config.toml
n_layer = 8
d_model = 192
n_head = 2
n_kv_head = 2
head_dim = 96
d_mlp = 960
vocab_size = 4096
activation = "squared_relu"
norm = "rmsnorm"
norm_place = "pre"
norm_eps = 1e-06
positions = "rope"
rope_base = 1020.0
rope_fraction = 0.5
qk_norm = true
attn_scale = 0.102
bias = "none"
tie_embeddings = false
parallel_block = false
extras = ["paired heads", "hashed n-gram embeddings", "an embedding shortcut", "skips across layers", "capped logits"]
init = "normal"
init_std_qkv = 0.0488
init_std_o = 0.0122
init_std_up = 0.0488
init_std_down = 0.00546
optimizer = "muon_variant"
lr = 0.0023
beta1 = 0.95
weight_decay = 0.12
lr_head = 0.00743
grad_clip = 1.0
warmup_steps = 0
schedule = "wsd"
decay_fraction = 0.463
decay_shape = "linear"
final_lr_fraction = 0.0
batch_tokens = [32768, 65536, 98304]
seq_len = 384
doc_mask = true
train_tokens = 305500000
steps = 5073
dataset = "wikipedia_en"
Each number is 500 + 50 x the weight over its row's rms, rounded and kept within 0 to 999. Layers, rows and columns count from 0. Numbers have three digits each. The size before them is the row's rms in percent of the matrix's.

# layer 5 MLP down, 192x960, rms 0.106, rows 0-191, columns 432-479
100:520458510560557471418475481522585577471509463449429573540434512478519514508378540602414458517419458546426389585509540441466532571459404523464503
100:543547500493558507388450581604558534412539444383465524480553534612476417453515542520507510519516481540601429503481558525487493493415491460556438
098:503448557510511531452477555459465538399470481489576524515526487432538538538379454477464642524532561453516473405416437492494447528506514448506467
098:401482546469456552426407490528445516536502543406464500346525595413529475397485507506492431394385482504569472456454517536477508528560458410458431
103:473455522483436590495522425551396497417471483527487570373487442562567539411544545551482451447495508525547477521528499582450452526420527446443508
100:568469455550386513383555520500403483480531510508451506407579479449481569535505476493514519525462479501528486441508508389482557432468457510560448
101:463513546522618539446510498424520416534499517583545434569558395485435574562500501559552481453447517507466526521455487588464544489594490543548459
101:575485566543450630590543426532482571578517460481495464452407570617497414556429518478511437522539496361499490520481509470442547455518438526493401
100:491517493533506624461481465435539526491541504454485522504476463509515488542543464508499577493516515541528392492511571478500434549441597410462405
097:477470491528575491433532468507588547519465520514550571489487487432424596447581573472533543542535490451391568554513556498469420568488541532446403
097:506515460561472525523552629498416584534474415489453435477487477491508501576470430505479341511452631485536514510471504489471588548501499448439501
101:510531487460529539489513451558523454531447539550469575487386567566480534513489521564461544522449461468570514504541459526510528473429602472513494
098:467491511482365520502436498539399593442494502538541522553419604521507524477493517470464571458520539572527515464536615492446565506449507448508519
099:502513589351574413462512631512530579506503485477531450389502517555486547514515495490581404581521448480439538513449471528425514541441547589397525
094:591549469533464499532487525540512544430461460591554458567441515581441508551507513440527483559515627507407434487488501552526476453535488566548545
101:498568497494557521562479446552557510591555495538490367593569611508563458481564437592461499485503469475514536518455404461531484494578460608445548
097:480471460511577527565481583412457462421494424523463520483520458527559410547432474411509484484567493443461413490527476424511445485460485469563491
101:511458498509424497456515500518489491406527483494444505504345423432484409463460505491482415502487488529469467407540553528517488499541428467556476
099:518522565512470471490450501445358478454560495396427497530506512542507540467582479457455412526473519580418463620478518478491477557554470482420607
103:564410469564495526565425471569559492421463523517526443550393473545505466460491530580358510550533431409478528544425461467594509459484559420500421
099:589470526461458438410488488491516574494469557540463513454466462513530454517542426490495480553530485425625502546443555381430511551546459510493445
104:590496444497462515470529499435502460413538540469472608572514544528590449489537466503524472500442466528448460528481466412436478554603513445615451
102:505508512482478544463515407545461429581541500548562407484473520534584517454594510493527509486422508544555460462534487518589490497477482458461527
097:531431556481519487511460519597549553561530500449453542484568504529535556474561554498459480494489467547503574528501667461460493462513493534490470
095:428518482467531508584525471456674528487496527471529496564581504507431431484468479431528494421571541501481535559487539480471469402445474468455489
102:558379432507495565605464506475543516533536530467430514494457457559499519467530600428460549520560533520577469536541452444469515473424459526482440
098:452486573501552489489482552577530473514498497556483616468514559462523484483519445532556441611463501543583512449429499537513424523485554425598432
095:517444566433592450440464483523522422431473470539569451511520504551608509459532501448501528483533501565553500491456484435565481506555473472495522
100:451559597527493516488518539525485511534480514511493473464502446450629382525464429515492495518472474492566597488554444505502482456512605469479467
098:511613448429543495573509574497483561476539494536532452414536563483505477506486521498610511582524531350494522505571449515429523497540526517380563
099:459524441521530509485473334564555391587505460436449501458459553364491443503457547480551466526463475496472523523514546538472509443466560501472506
099:506534578489480491528476525425493513483461492523453535451563486512467436443489447554469459526493441521531454519527514426548538467523510411450467
098:505469527497496521550521480420479596524489413535505494496512462465499611473537502457466393505490449374463520508486583434475479428533447605384404
099:540471533517508556561649517565531471454566562488488463538420541487614500515499489477564493526526502515478475413515550608515508527440562573479471
097:517416491481483509588492547465474435487525458454585337547554509496562486488522533484552502521520520505452467476433458526488462626518467552499552
101:470514519533411588669501411544517508553457557497492559420422558530588562512470450472538455468439573559473441456511511407464385506498509464462542
097:560537479434556472596488446443525577487487470487534521560520542485526531526475493491549519457552531505512573365480460525567421438568516451520585
097:492503540537469556489470488546504440494472568399485528471463626492575546570495517444532499486560610532504572505574449503463439494502522527472563
102:494600496483497517448493570533477545465466524398577480520442447588491590510411536384472529544502563481491507537475561487545534534480598391521387
100:563459557525457491503442440470503398439489525596526424435569488484559531466568476496483587497522439571492456483495602471481511478449490429528529
099:490474542485490552480466447518552440476528472486467469508502494490451468497473491484406582589549467467539448545507550524470510542417543495475542
104:606492587486534372441503559569459539550485532584638437531571493541612462526385545577473473617469492471413416483533427522511538523596429610464511
100:440571554479412552557580379404522490463570615538557505497560404520502553524496512508594505522475511526523543499518474548592498534532591509498467
102:562579504479468510503576448523482496596514537574449473474540552441419594541543503493496532586561503414519388484457504510549500427506508490509498
097:545551497439461483493394525490544475568435473491523443428470550457566547533476426534505459478514397547558548452523421408513471538514465511500395
103:535428524514548497421488515440522489457473584492531609507485553380572532501483443433495494529592526485433458466554577512507559514471504486563477
096:558522496497533528552506473502452461508593499488547642402558599604576426526479417518562600457448513558549612514488403505520498454550585502471504
103:440451466501464491479467546622518533568474427539423478463406583416484469541446547466469487426463461546532515596458509465444441486453537487507558
097:487539535530506475493593567495556536497486387465501484360462565567507477520443486495494453541554543538487447547491592550589480465489518433441479
099:362507515510542490441495493464450451481549532549451504510453428519497413420552548476500477466515543531514534576485531513518487519597593409486504
099:493481507583484486498553526415488574493507477466465579416498452525498474519484486395525467548390533542484513460520373468512494456469462440519450
097:534534438549541480544482579473587541471412623552543342461499515419576528540567546478495480529493629444538506559460477464515521388487485579515560
104:448495452495452616448421593460503535468483507505433444471474430486347487513375497519497558478429509471472492531503481528532514544526587491524410
103:543561441420521481612490496439526475547490478595384498541541467600502565497522500517528532599583509432526422530484422479492428481474498337489479
100:506487534524529541462504435561517432490548497483470488484477405493453466523556457485516548402550554468519457558515564562509405570519458491524543
097:471504525476546492473488565387589521527462473550496518473418524518540483440487554504483545532484506457459426486540424511486520488530540407379465
099:502518524539449512494438544506510484560572487403453538447411597566624449506533499439534439496439527556400506609598545469523473608499581457448473
100:500568555537408576430501615497482448431549450447560489450521520550452548481471456482430500486562411445470599557551361511508427585480440575516431
097:466532485462465483478492540546477459425469578403512485471514497568454543517402534395533569475544574577492500557502592478523503446475548408618458
100:543548452446465425439512474435425488548532464482491515578506501480549448447594492519545587510450449469555476537461498569464435463553445447479470
097:544547390527561518430554505522453525453420440507533474492518490550487522483550567381410503521485545455460462448469578390501484477567524556445619
097:543549416506601548430560531430488604436549543517444562526366481453483547531556476539539523482583547449514477546434468544443548478520539448497462
101:553526498623510406458472478545484400543519468511503467531578538528544575400461563491495544476479503612461513521533505461473480555452472465611442
101:445563612489559486581416516488496546500476586527430553564447478561459555496537461455507542539471483525468470419481514462496578454535478499425475
096:564461544352562444533496483469474529436516494461463570520456529498515556572510519348503505497542372470580468546578565484462424477504475529417527
097:569593475492525489522512530524493583526474534498455425469539620464565525496539502554417515547470544513527466462481503480495590555512543608522578
099:401444545563443474529447546589535580420390531480426485457505535538471558555575477631579499481541526510584473477486456471519547451465496480497546
096:555500513476404413483518563441520452482468569446448531569718558534500467446486473549532466416488465622500449544483474507619456410487509565535497
102:489471552423457510509544354491554490435450479517445407466547493523514487556425455528467463554477410507427506508431503516576479565506526399496535
101:580457487518521460534547482524467469501488474571504495516550588492563445493383514534568499545422453506564455485450502574555434569508496570458505
095:555443479477421507467552568449569464565449488444449476437496485459599507469467513488548406459504457542538510491521504462433435420524460512420546
095:514507607570534464535575556453483505551607460431469525514483499494426478487471466539415557534533467573457595421537465484406515540461511485461499
104:567435533564441527455447458563578597536458528514525545469410592517462553405375390533547484491496468573563518565514455436436600561528482564477505
100:506486402380608548554485453467586471523470484540568386489439451441467547565409524499613590508472527520552493454436446599592488466531552480502528
103:527416541459522444476490632499484577532553431548501543440514478428459530549471488429505445463609519493554568536418580529475548550568430469546507
100:544454549441536526552583543471534472479534573518476427584456515456515459472464553495512622481511462461583525420512513554524427584394543439613483
098:511461477514506573482476556467565497559509467506476584508509594497468475382549601448493515604490487552504496442496537520449526515442433590599591
096:472431404437503487536465523420532444557433526431468469480444624521454572449368489581530515530531478531543507523531556522496501491545530479522391
101:497609562403449499551521448433404518518388399462496602588544500567532431527429516524498499497456526571506466440431470552425579557453509464416399
100:582563545515558424507480650458516564484603464473591459593562485556557530507537477442464504493521417581662440483510498532468514553512402510478502
097:411563496506461514446405485478500481535579519497463520551620659470547487470480515525504494473474537483462542505539484465524516598487542498606460
100:547538479462480445622499548469489410391531523571489429469518477448543450564478442573424437444530588488512506460499457509560525469452516474537467
096:494392543446521480479416492486491447560497449601500564544471364505494484590470466535542452469448513469585491510428499450458455499503468529411547
102:535487548661628410555580419477590559523469489491586530505506544476366472540531384462484568470497525534491671553504431442396538424505501480481596
095:427489514510479528512456531534519542488555475527475584464500457479506496520434502509440522422510576640539523523533543500494469532476476464524589
100:444464453457446456518552441541511498470406515481479522509539541439583451493622527441451436416372493482454474571539482375525472396466522468541376
106:627452451523459474435465454462547503533486539461508495545515547482473545516440583374484527514547504473411398474484424447473488457394562476494472
101:511508495473491470475561381441497488408483500622448468601538504493524443397426565489529454398512511448445556527469481489474524564521499455547530
096:490561368530470464492487503432544483497496543477513486463541502454496501509566472443439524559503461591520512513486450584434558557523438470498433
097:460467504627460517490462501496538483487540529418466542567453514497440594451512505520510467473544492533516505521443586528446553541521490436507413
096:523499564472468457572510539457516464510566507414507384513523485492465526498574546544478528526501465528461461480575536573483548536429555470506406
104:574564486531448496501595513406485644519525483460510468430510506417510430591442537487488480465469462492513501558471531422545546403507488520531515
100:521446445435438505422423464431440502527536557606500528463527459549437493459526462484455462576478637462549519495550457581517545634506527421562433
099:488474519387568431518485496617511482588639474521503571433428515480464418571476452458590487546570475419466480516491410509463490428550356444466487
100:492571503432493472558518460551588463405480464522529432409553509402458519550517482444558416471505535505593497465456551524470427618424507479447410
100:466406437492469502460524452535409446440500588573458531580479469489492478520551471470491456434533445520620503540475540529491534405476501498454506
104:456567482445467559525460487435513540446530538483525585478487480456492516403515546419486559538472584527553528489542405412545445406460552527430390
096:362502479534435572547396546521502463449436549598516417539407453494565503363489460512559511491457522567472570464511470420496488489526485431490467
100:496446516479429500464547420497557468559483547518456526455470476564480524473402566608526485470467480494483479475463502494527477599537508442495561
099:438553483544460502500479541546508514477555545508584598396526499420476503490533455455530505546530521581479437561556508513508530559435427496573575
098:484532591454394494491468470500572546477572552467452526541540527478503438488469554455498440556525407425517526502550558510554518497524522460515501
099:419610552490509526463513515514478499518437398573464461442448495482490434471470544473455470485479552462522468556491518486456555491502511516483530
097:547531649457523526459560484411472432421486470569487480587555525459548576484513527514477496472474535457517568410443463470444489451484528524503508
096:477497509489543455555454469539467557611535387461470529496507467542493457466508480488535554578434503555544553508531456504366416532483537538535479
101:529412474447551453463437494455478538539474527443515486517481537458462525447480474489536479554476467476437494477546433483475454520475464473444527
098:486470512561431453475506458449431473436517453473495638523530473521562456536536479437517483556547525546487463503496418531444450531535482568570487
100:556463492428557569477535534517567489451528535446598439545464446476499451576476482449485472469491568494586604513507527411551624486456520439423494
104:536459576492581437515535514452425487458473575439506536513572469495514498527520508413456497442502587485512527484511482577516498538455538536524524
096:532547500478439499409496483522484565439536511493448461603467527414573514491545556461469458483544427424432496483492440457442469533563565482528540
099:521461430544539408479510477445586427538482480482499568544508530533563572468454493558413441528563398563508449512528515561514506506526599544552508
098:575566393450352499557432434556520573549488467502394533556486505554450564466503474571594469493401567543465601419472474475523474519517563577484477
098:427597545543520537498468554449556477494557467526498564499499526461532522478489535515485508520492375450395429498523463455426434453403527485510456
101:509519501451398531559504466552570494479530531542516562591543508501469452489520440500545577578481531554505473515448519509520517533499549611532475
095:400560440472520520490544383498459465522424489503494506512580500498516497422533497447487491477434523506593520522495542529509558468471560501475465
100:507442467426541529468614542558492524459541546502545537491557529564481447498512550517469502413511553548492626583531477482582530440434362537472505
103:481441509504460456417512403454521546482663432533513547513525441497489532541528393475447499493594560525468565605542523543550490399491446495587549
097:442464507474527468389503501501417576522483545450530404537458531498439515455497538538487476468515458555432497480536515598539492465565485501477530
100:538490467476483558494513450520477447562439457601488419431488500410531566450510459527567452499412481509470483475553453551486565586465464532520529
095:503460528533463470516540442521497435528489550562492409475560500462443534516501550468538433474414499460511509489359575486522445500456503524483452
099:479579403529442529461486384545407505558545504424422455509465457474471432438442547410596489418539478545565528471553488454479412501418500516592571
100:492487462531547467489525453430449510515601489518533590471626430533481506532443529469478516572501504459534438518451522565534535495511465505509506
098:550557529491546470489506425482547485484417552532577399428466417536490460533444579431487475511474462401486412458527469466549557505449532499467516
100:479421446404461487405476520456474418562523435425441536571532516412528535409514526495465525400420445454508529565474433601563509478643501517449472
101:522570447493464456522522434539528553562577574543559459486602562475423602550508470518535561475483518515467430398500510578453530557475437523526402
100:557507495533482508480459534396491508507537477530569541522449535486544493476470514580456513451522468513488458451524534459454490531522492543520522
102:464481430465504544480472471545428513472546493411511436429498453486428542428500391525533538486493490554501487512560507495610537468453476528486560
101:466513531584495543504548480542537394530532536447533524564487492552447495428522475421571552486457459604497471572463560507440540546435568434582480
099:569537549549481456534496562446471450553604539413526572486474533523504500461445517420529521547573493451503489591453536503546526530471512537501528
099:489521529483534471595421570542565508488528503456564564534598548448461597480479445564436551490533409493448522474427490499510493534490475537511473
099:464504452468534477570516440597556439558451517520486464509604466619482407480384475462494479527574536591501578413507504449562418448408588401476447
099:491411546542485436484454499429466500507465593507528462461402585460468534424459489552433508489574487494559474458510461500548492509546551538506457
101:551564373561538436482574473549518455511515568503566526510453556562503463431562463522560561551530522513503455447480490450470522473558371443576487
098:433493456545651550480478427429551463533484505462460503486503500454516462481480377462479392366541463537564467520581344577560459480515510489439471
098:547496467497423542622497535534388437529537466477470466378572524532571524466410549559488522452544519559496472465543514432565409487518453531528596
095:515566497520456482513648583498567562466470612466463617446516447482540477454490537577523525609433521532492494475523636559547517574486526518382517
099:552417446421432550526478433495585400577481505515443542435462374452447589467465435546501417593430519486419448580437531514535444517519577521571509
104:520500507499506549514487552463568488492577571437538557502615545428534596524483536463525471452527407511454384407519512428589467565429506507469456
099:564538569519507414558531522470522518483520512545419620486507536469526466538617555534532484404539523527507538425517465486469464474522528513534522
106:574450463520612492509483509466514499480537428530572507399545420564547561471454524509460474446463504506526512550438437514410490413452395417571458
102:511551499435444488447531480499476475497519543557393503557507537488516550542500499397581555572484584497510557444479541416579510501481460546549548
096:503438539491486635495534538423480481476522498442419573456545477425460435462512455507501484475566538491482509524503525557430455549483497551555497
103:508462471485625492480496526490498489439539609509535489478451516489474411500528467475495480400533494432522568411610544461484511417501546516499555
096:504490483517500478520464553567599466552467455558496482418509553449512535489540515578448511519429604415626597569555459599508480525564561336544527
101:507428612546444526619479448497418393534566582490534524495509517464534572487502453487547519447488506520534532506504541572505490443511516498466505
138:442576491525462576420517471533531464536537508500536523509509565477526411486528585582546568547473552501476495501541511407575493481507481459424437
100:456488467437562487568517489492475428473503533548419529545474536438464635514530461513444441567533472441526495541534470468509530504488521509567412
098:531562512502455547445477501477492517482588516455504445437533476423564481568557540404497426559573476540527362574479590457407509502363539563506537
100:488461556472492429479450421419498575490531524482477461543596388547401611502483409535449488532520565443521473533472504469559400495493474527439509
103:467481513445561444526542453515540571408564471487517523514448437484494524485616416480506566560569507540433497469486521564527502504478459495421528
097:417517481430478481552510547406446450542488428496503465453478479432539481469423520532538509419492477569496457449493468470558494473519385502532439
094:494543477469613466497587447487528494479381492475477511495419617490486572527502502581521463537422500563523491412507459480499502514495453490500480
094:517490591445458528531461417521464496588436456530439503558497508415527461527465525522505501570539551530411538484496440530504533522555624433470528
098:364534556514527454509544510606442542481422398436516589487449532569522532479524443582508593511554553534539513451575421549528451530529541476536410
097:438541455537501487500508465539440503532531528511527545542474485487516480476506506541450513456526546526482539418425559495470523521604472567489434
100:475495538529435491571450572403514447553466587511505425526490548478513566596513464482494442385534515515437438576505380470418569575491479523482503
104:546430461445448543536581546520455500482482490442545475628493564430488484454523444516506519490473490566393616567496456497532619538501535499517574
094:557543489453497456485440437571542550503437599495462559430414556541572522464423438457541537537583597450565522497421438420550553521437529391505588
109:599538445461498560498464477475499445518576503458523463527432448502508553479532501454473466473466471572475479485481437523429510480477399460493484
105:473486545530539543490465553554500524402585514498463550543417484425460476437429480537447436507542440478454450486601511520571580451476429459512524
101:593525528461509467548531569614440506509470541493545503527453541514464515382546526458610460555512448481473458462475526460503619420548495494547502
096:490502556481584509496461508538478525479477515441458491493467529525484573550455482418417502500488458461544442584594451490548463516453600493530417
103:518488561518480435537448496507440545573487464485526491493484547553484545487461458606493540496574479483506470569468561425440522498490522473468484
097:477477499431462397568488446504480491548534436577452494466467573418442527590466496519519456498491454421480598435578519510482505462398537538540502
101:522575570555440545414401517534449573428519604524517497513423460446468468496408458550496495510559569570548496423509575428524566487450492455573544
098:435567489516528573500497532456477552449494507525499471457510475493457443568581492523507492546485482459476576403524626462548517559569522491532480
107:511420555522470466503504466439543506444510508463518599512550418521491499522500434438497518559555472490506558543499591450455539457430512478541409
097:448473526446484486465452474501557419484464491500502464502440476583446504455501565554513567474502532479556446417539404479382437533496521544548473
100:526485449485473492523525419461449464535491550503567437512525449504497477522484488480424516580514504442444490463481529540466534479491496515439485
097:463515455487527535566492405514549479471554376433460499546520512534477447475522534462535470515381466495500514481522450533502512495489549498426360
101:480520444484440472453494536452493443445544464420584604494476479517379521521563488504495482443578431545562487544512512484551529449435509597455537
100:520550445513530516511519503517462507541524534483416519491463488554478517494555518477493465531532574492537507464515505442507473429452474519354405
097:505533486456462490406594469487506486497464524464425507404461421516461499528448540490635466573487524502488497467514511607575511530494508548454387
103:547403537476500454581526448466422448507474540534534599553512560435510525516493439550496565469443540479525550465526460428558532504454565486496434
098:498511566468507516527519483501401510584512432419560483466490522556391478535573507411505438459474479466505520514519606482499425484449495468527509
136:476545481486538560463402561474509561544510464488505412447469518505438438403524537520559563580485531565532481472557530482552540507530483485469460
100:593487476519458449527457584446490501529506508475412498480543463495492528489483481547411419504469588445564466527447532504610483455490474514485600
102:496544510590507441575547490455448458483487470507486458542514541500485529596470424554437573526517487454496496573446469478455482569517529524562411
099:512432411472548503516468555505442461516508488453484545608406408493498504443474496512462579457598469597539494495429561467421548502520438485561471
098:492496462548565593496532528475542505559492577404509411482621392443464481519604507585461495450628463443509511508517570434539491549415499414460446
099:517438528544536569511436504494477432513518496525547483518432461371534462492549534433525643486438493481438460427615562471539538507561452492513581
100:518544588517495452447537464456505458510502473526535542455584592512508685533496596480527505496421514525495497563393572454510565427494479452557534
103:552548541532591495626559493541466583416536514508440455508521570514490487474490554526554493586564577474484485492527502509503566595511533538467517
098:584606468564446491470614453537450560527542519502469458495549474513495521466442585570541421531494564447458525551454394587489536533531505558527520
101:481492472505492424551541479570471596466520584459435504515551494500568457481508430555491532488479474520510468451542365564566481523520497564550452
105:517497509418516538494499529414467482430560510457422475495448488519539484541585496522449415485555507449428440466473497481498634528507498542456550
105:539424421453450543494562559517551583538531489527481578496385469506517514527463492521587575404532474533502473500513493462532404514488507608483462
098:512548620484544538460440518525492530516605628493538451527476524430582494549507503514516511450473531418586485502485573454487528496465414457482526
099:557497560484404487461478434505545521458487455487503457481524462557519438511498523430536536421559503430524574541540487417521458502508484530561541
101:546513450476509532407475503578595402503525502389413580507471538451409457449513487566548516508485453493528476475535646537525466572514481392499570
112:442501514563420510581546543534449509473485503593435599561550495564445472551532483364486476434491525523564512433535431535413542457449475473519561
097:389459576459513530577448506389455488447476461515562565438429581441518553467436486539498496540444508413523446556387526458501550492541523396530515
103:463515542520537538465525551469437532498493444452474470502597502417528529469468559516480465467393460533415548346455427435467486531479443531466502